Weights of a small GPT-style language model, trained from scratch on English Wikipedia: 186M tokens, 5286 steps.
Each number is 128 + 24 x the weight over its row's rms, rounded and kept within 0 to 255. Layers, rows and columns count from 0. Numbers have three digits each. The size before them is the row's rms in percent of the matrix's.

# layer 6 MLP down (transposed), 1280x320, rms 0.038, rows 816-856, columns 240-319
098:134098112102144095093130123159123134148126184203152112126105108093193112122104065157164099136121148141131140070127145099165120125140147172113136151180151136139085109115141143103152119142142133158143145141137151110118115084121102103109150104
085:141138123140166088110153170122147140121089137138105107131100144127129104124102123158131113130167154104098121111112149150129124150123124145116101142119101085109123133085091121148109096138127162135097080172153117143157173166149132147114137123
094:112103150098135085162144119121124117173099096139103127153128099106139160120098082138194125120175120092097123112138106120107135146137137119128096119109123103133143120151135103153114160126101176182166132090164130161154129093109133131091130116
106:135131157120100092129147081162107121146140148090136161116150151106105142091118151188153118090136168117166113144141137146103071139082136128115124120106125133121171134157115119112096156110118141109128132118143157117111131110111154170106060102
112:113166133122145153109083108151074081125090120127126049156104167069112137144141156158098129114138128149113142159167139142151110123125143088102140064124138132105106157140132156148147147122127130159130162125138124124116088109083128125139141154
113:114141095153150114125131102144160141119138128130133107084088149099125117155136111133116085143118153119158088125138083110148173148081117120158119178095106177171154131127111137107110100127111150107045142120075159102123121152147160120130098149
097:136097103139082103087100188103147128122125190141101126162203060132130110147118095101151108104140137144141156130132115130206120141117113116175126149126116148128091116142119123102129166124104170160107156110123108156110151154103120119139149132
096:134114108144080100151087123158076106128111140162117128137083131160132116165089091126123127120078118158092100182108100115123113111140137110132124135104091133180144109158126103074120110119160110139127083129044137151122119112156103150114112143
085:154107158122129113090122130110106138166153167136159114103107124134148186093084135133063112152126111171106130129128110128101146119118147116132117203130130142111147084125140156129123113087142117148098118161124133097136123166138123113181140113
108:099148153173120124144126111141144160107146160098109115158151133111140108143157080120150170149142147109158185097090144165149140107176146145115142171121090082144093146128097126118132110152138115106154149147155134097116102108098131122117131148
100:062062125138150126118164075139088119137145167104133120107176132089123102105137155160118149120120106125131167160148106108094108068148112078114127155100144118115123145131140104136116100121150150138122167190087171119145150139093168138127128144
100:133126139096158109130108139135121066124116140099134090116131174145105164137130080119146102189138131129112125120129101146110137132170111099090141152166144116104091111141082115144133168132119158100093121075134176150125117105120136142123132092
104:140148095138125114145084155136115078149126096139134121121092080116093139159146140115142110126129106109157120147094091146136097093070088177143105127171130159163133137145134162133108108125110125128178132136096113158191109127117118129165148148
099:158126121138125155163121164152107079100145140120097161128076124152133122140128096088129131108114113123126126174111133173152125130111127081091111124116148143127144189136130161154122097121144103135121116144172143119120118113139117127083117171
106:119078100102103129124160153084125105133165123103113165106157148135117150153110162165138135112155129123167133120114100105076108136161117126121120133129129120120145135142148141103133088154205124131158174080104107144122142101133088130121115117
085:120142132136164144108108169126142098174160171116113125087124150160120148145065118176117130118160151096139158144125122134108184149143152153131103128142130131149125135135088148129085102110127153144127151122136174153184130116137118126118146149
090:056127127138109103134106109134139159110150136122148078117174122141086125119132130103142137126098151115132117177107122103160116098134154128160090130085155152145123113142143098149129124131120147128099121110150131152157141157120072151113144117
101:122126118142113109147141117122114152082126099130136104104146145121192088178110139090149130123127109161130113101077155135126138120144157129105134118120149123131152146146118078165097134105165116142131074133191155120126128146138103167126123119
093:136139105107115102129101133094165121141155102126122139147073138181156137140128092092098138126112130132147094125140139142130097105148107093109155167115170111116094108090135081075106130097126132154059139086139134114137141140163122157147172118
101:153097114118118140184130130102136137119194113124157116147119125138096132161122134142137078154122131190136133114105125167117099157121114128070056157142169150140165162091146152104082127151082125134172103120119134122097118145123107126126180132
096:154129160101105124105107121121092128118070121139148087147100170154127142141119114090104139119151099141114129152084123100113134117154104115137129143146138140091142170143132118155126149115149131117128132124158171155113144099157102140131108145
098:155118171154158116139111130079119154112138118122145130122069112141121105094104139127134116092145137137099118135139120107137157114089135166084113121147140091189149100160133162115127139095124172182117170151123131102131126091177097116117150104
097:152143085056151133120112130151139179089195104126130115150109104163095174091141150118116191134140138099169136112126111148102102124134135156129098141113126088116139135124141165097133133149111134122138095145141108130122134143104128132132165077
114:127111137163180103122130149148112119137138122139148090160085102125149150109106110172092150146086131190149082118151148082111113127117131122162138118117147103132175153164162092088168109130109161115124122120157150163092127138176143138151116128
110:179122124126147087150145107138160122155109142165108109111124176141069127148183154103172104157147190110129128171084132096088122158110145151132127151165115117118107153107127103159133157119145145107148102107133094121124099148125148149155118140
084:017170128110100121143131118117085126114144123122139073109212121152121151159152133138130180135151129167123118161129131091137077113119096142155154135141092125139138135145090126156113141151129131099141158120139134127111141116114106143130092144
106:129190136104115140131144139138132124095097129127139089145106183104136194186123134118164127103127124150104120109184084136089172143185110085155141157138112126137087137132164152129135112120116148138131158084130121073147149116123145138146177134
076:000175127108128113148107178091121140104127100109134097097234160140124114110129153106137168154113123106115124143080116152148121119154135151133151127119104124141118133126123127132097128197105137116156098166149117153145127151147147155143119136
097:136114110142147107110138157117139171138138120149098067116097118108118129162119094114110128115101107106181172129111149137145163137177095162120131121171118124120135130135116158120154107156117147108175070140139130130129117160134133114154120101
108:140161101111102123121114146092143128125126132163139099174137153164105136128123132101135134132114150147135086110101072141162105169138124120128122130117100122099075121102145167141163142115139126117115096122165119104116138106127132112092120138
109:165116107119156146200157133121117100116133100139136168070099144155132116146092118094144122109141121135127151085138148134103133156112140146103114112169115150089154125122139119070163113069107135095128109062115103147100104150109131135137084119
110:117116116120125131114097084132117135120131077118091112131168114078136162128102138107124169166144146168166140115111127132101128155120143117140201137132087118110105163078164113148145120097167121116128108145118146118133111112125126144148104145
093:137130137115135121142135127126147116130081170147077142156084115156109100145167132084154120145109130110130111136126126093129156111152102103140096104132129161110122090152126137119129153149129112108111164151158142178117109103137152119155125143
079:078087094147129120125140146126168078098117083170121130142189087139127149106081144157096123127126145168141115085129154131131137115115126163132153161111062107152151141126096108142124153102156190149117120137152116139138088141143132125147120105
104:140110099104104154095109133110151071179168149103137098108112128166091133157081152105122118132084138155153130169139122098111120140092083098101119101137141129147110135132105137155161128170147127092101115123135079089114094123157092140130128099
107:128091105113112156164103140138109110092118108098103143118088138119132118105116119097124111137107106087094159132176136124132103101112120115124155118143144089096121092143100147113117134140124058171127086130094134124119132134149127111086086158
093:119154108150142119146189170149091134111104207160125135128090174124101133132112135128137105088112118121147106136116125121080155123091137183138119108099146155123146177151118089139107115144141109129105153142144093133129149089095121163136116116
095:142110124133144116121177085117131156162146150084127075076147193126096154115131163124138172162131155103191128132153130175121130103080121158115126115149124098087085163131130145143124139130143094090121148113131168125106116126125115120167126118
096:154116189172088166130141178082152107143177090090133138130096165102127156132110082164146148127087123165096132105156131116132132144152116140147143131156117098138126178154162114147096105106148140139201144128142113112144073087118115108120138099
090:119106110107179096135116158110163120140166105139137109109141105139108171099114142118160158161105186143107132155106072167115146149123106113124055161120178119154148134145107157092152129126162128116111174165127130129120127115110142068114157131
104:066148123129128074134104146101134163129141154135142152126185138115129136119127125129155148163104133087143147126126121144125104149145139162158144137117083140119116102116150135169136127142154146137126115147137153145121091126067114123119115132
# layer 6 MLP up, 1280x320, rms 0.04, rows 817-856, columns 240-319
086:120127124101078148168104101182134114120119110140177138144110099129089143136142140115129152108122143084155120130145107119140104135126127096113163084122153131138132128134161156111133159118161130112136161139162120112149098136108103168113088128
092:147137074157071102109125090121124154135110146079181073151135126151149085123111140137090111105127135144101142109153118097140095161175121178109131101127124133106134121113125150121077112140159110109084116150143139089134134133129137144107159152
107:124120123119141121173122098170106140147100109125146124119111107134125118116174147121109145127139119107111115121139140125158124121137144102126141145186176105138157114119119109119167120171180098128147137118109117142129155151113138126132171145
107:136135132165175129085178130158124172143127101132163126170104140135127157151139149145110126120126131139167147170154158152103089099145127092148115119102119121098140116102134090109144175123139128068129139102154128113159086075080117126108132138
111:170135133097153136144121102194117127152119134121146109118104164095167111065137148141117109117158112150148134145147111146141131110124149087116135121137118117122131099105118133121155152175161113130065144118127080129163050143134128147119139157
098:153111157128154107103097097108158148118113134147150101150122124123118160135166144178133152146127113133085161166135138126146109145151128135138123106078137124095146092150130143121117151141131104132150146125177180112107113131120170129125160131
096:121140138124138158152119107196103133173155107103174116132103121133104134096157138127118124103137136109102149132097137141139127106123084135132181160113173116102157108110151126111114169159069119078110112162135132116130141125107147126124121144
097:116181125098135148148137120119119111177152105130160115158112122094132111133174130085133148087106177111159118134162152140158104106133111139100145081153159120134095104116160141087126120143169111094126155080126128150089143146098158187116106166
105:114217151182135119165118131131119182110116148153157141121126102168142080109147135136149148121131128124103117123162113121165076122176139166139111114148126150113133136167133142136109137120152088131140136081102157152120123100178161148099122144
101:103109092133144137096195105122143198104134104131116126162124117118163148094120120149156127134112142144137140156140121126114116135074107139139122123121104093113156082134151152140110184146157133150124126140141114151112102108107169139103157125
102:169152163131124134155146117093148162119171134117120087108109146119115161097151142152110144131109141080143152153111153089117150126078123079095112122092133136132147114111126121168186143094112141151174116097147106133116088133126172154106124109
096:113113161143161119110154129168109160122147149133147107144120155166139109119114145139132106137127144125098127103126160133148121139179141106139185102121098098119142128124178098143146190140143042095139085137080092100113145104069128163107141122
099:139134126099146130077104100160106149131121110152143169105111091071145137145142168174127122106122119143112162135113142101135144137090138142128120115109133105116148120122093117093143147127148146152176124093170151100108111122100151120102112098
108:156113104118137083099117088154137103115124133099094141123094143095127148112173125130143129114111152103109122145148126133105112129128121140155110111159145136108130079125185128115119125102069134124162087112097134102092089121138150154127132088
088:118123128094124127162114131133141115127168114131116086180145144132110094114144145110171146108122122143118149175150126132141080110123145139067152114143109160176167117116105133152127115162133123122168115158110104158207122089135135129100162141
098:129139140092145158112111112170157140151152123105162133143121162111151093137169108127142181077149147118122109115125146133164105096144143124140113113132108097154102090095155152117120121115123093131142144118091168139107088119159097145090108188
099:162099103122116080125117130132121123156119157080106142150107110138167117105132124155089119103115130137113138145103137140142127139148111138123174130113152120100097133128139081118145151109188114120110121141102109111115135111148137096148116120
096:129155186090100155129117125150128129102136163122152106081118182107123111088123122140151137106120100099134140142110138126172186113125120096117104107130112109082141098156129148082126178135077133100138118108097129076128136141174139143104116115
109:139138079131158133145118137140097133132105097093110139138110141143130132114150112155135160122131189155121136145136194146126118127096118070127123103120138117158140108112173114112085141126135102107122161132156130146126128096151154114128142125
097:134106148143111132141142169123149135160122116123087182143123112131162092138120178164145142155131139105097145115127154128144083115123164094099162103124132110159128125098139129062123122097126127124150126105072126091099090127128149134100101132
094:112119107146160126119120113162103104182137146121115176173097110119163125130168082115126117148151147136172168099125137131130112115152147077120137173117173083119111120098172096143142145164139104081147130111136126139131124149089131129116106190
098:143151146124150141184126128133140150154107122156097113152115129171147091154113140137140083121116125144128129148111151118110121157100151106149163071130166129127126097110102151135140133176128103136158132135106147102108142086126171116091118153
108:159135140101107167110123126110110113139169121119159153157104106163078160127119148133102119120164161130097143101119157107193142126149090120133117124141118122089165109170115085139164156121168109147171088143111093110105140125088122133115194153
109:125110116148151120127149133126135129151135090109150152170122132105136129113145196136116117145191128133082142147103139092144074104142100075093152092152166133117074104128142120085165125169096118099141122110114112084113112103150108135145140105
091:128143103144134159085120103128123108136177132107165147111112119141137131106142153086117090137117120163087148153159152118136153072165135150139130130133122133133118143148117150136123111100098109145127135074116102108085137086124164122124112129
102:162122110148114143106144122166092185177189133133123146134090134124138124141148154141136117080111138112126154125138130132111152116133116166134149123130109135159101107132136144114121094151109151077119126155163132129081100076121137136138138158
087:108137178098131146147154108154117138147150084146146161137128136162116154080137129122111087137152134129096124121125136084141126124188135095105114118138145096121158151120155119117136133118150091136108118082068092115115139119086116121095142125
100:186154128117118079168146126106142133139153123126120159147095118148123143146142154094108143123116179120099097143138120119111124119119149109126125130145108143122137092119109173169118161149096083111145130133129127144146103107128185115152117143
106:140185116151113113140170112132121137120127142138132141133097113091108124115114181125134142126158111123135131166107117160121121117138139131099139120131155133128121096118101152116160140143127142127146103073095113140089148147145118147169154103
108:127128117124128136112159114150098124151172125143141150148110094162105129118096111119135127132145170112128157135158129083149173154137134158099135127148154133127124127154111134114128147121143116138127116092132140153081114118099121117127136188
106:151153156116090111129122099132118112111143118167142106135118094136096103081149135136153152094137152105141132159119103125119121143080076148163116131173138109162136097127134183101109156148139144159151109111124157100127125117124105190069131111
096:149094097117145150080145096161150127131160081127124128161097133138112131139152146149112140134121135111153125108108175103114112100105123116140137110142184121105178120113130091131129111135139139120165132080111098118121107096122167141119138126
085:206151159130123105095138132135140130087184114144163123106113123101088142108119105102155180136152128124126137125127132147162139106126095124112119174127145141121150105102100145134126155130146117122166097102167112114152118133146122191115141139
102:140154161145095129140152117155104153159153104177165107103114110112173103110139138108114158134145165089093132148091127132152141112132172131136144090097100130124163107161157141112065116132135111174156114146139109144140103117128165138120148133
106:159140100147147101091136096127091103117116104133107148114087171125096122113151107139142151162134164155126135154157129126144163148161123124091117136130155116159137116141127119155115109180106153185153154158081082141123097145133122118117160133
099:115135153087099162144136119105149131122179129152125103174121118121154116145143118138127078129114147091155131118168144104142097133095084109084142155131141106167133143149176098129126099146135128105161095126129102102128110111137110186096160138
100:133127135103147101154115129138122147158127125119141191120121162113143116116133134167128103130137150154156093134115153126161115107125132150114163106122148089143111125138148143163109147131125103125147090173076101143144128083100132132136128138
098:132162084115198086112117093180148138136138143123128096126127111128159085132173118144138105088138113168125164154172141133118117115130165136104168152096141096141139120166115089168132144193159137113108124109143132096162123146143130127109124137
090:120151135086092127105122112170099141107143133101121131112135125079142119110152135134148147115167133141109180119135125075127127108111130156098134083145160143110129135093133166144081130133123139190145094117142121136151083150099150118119176132
100:175106139110133082137141095121071144125111085127153113107085121101118105075130144163098140120142117117140112160153119128173115140158126098130093145126125162096144114063155137137155128150122119131138134112130149087140120119095125149111118097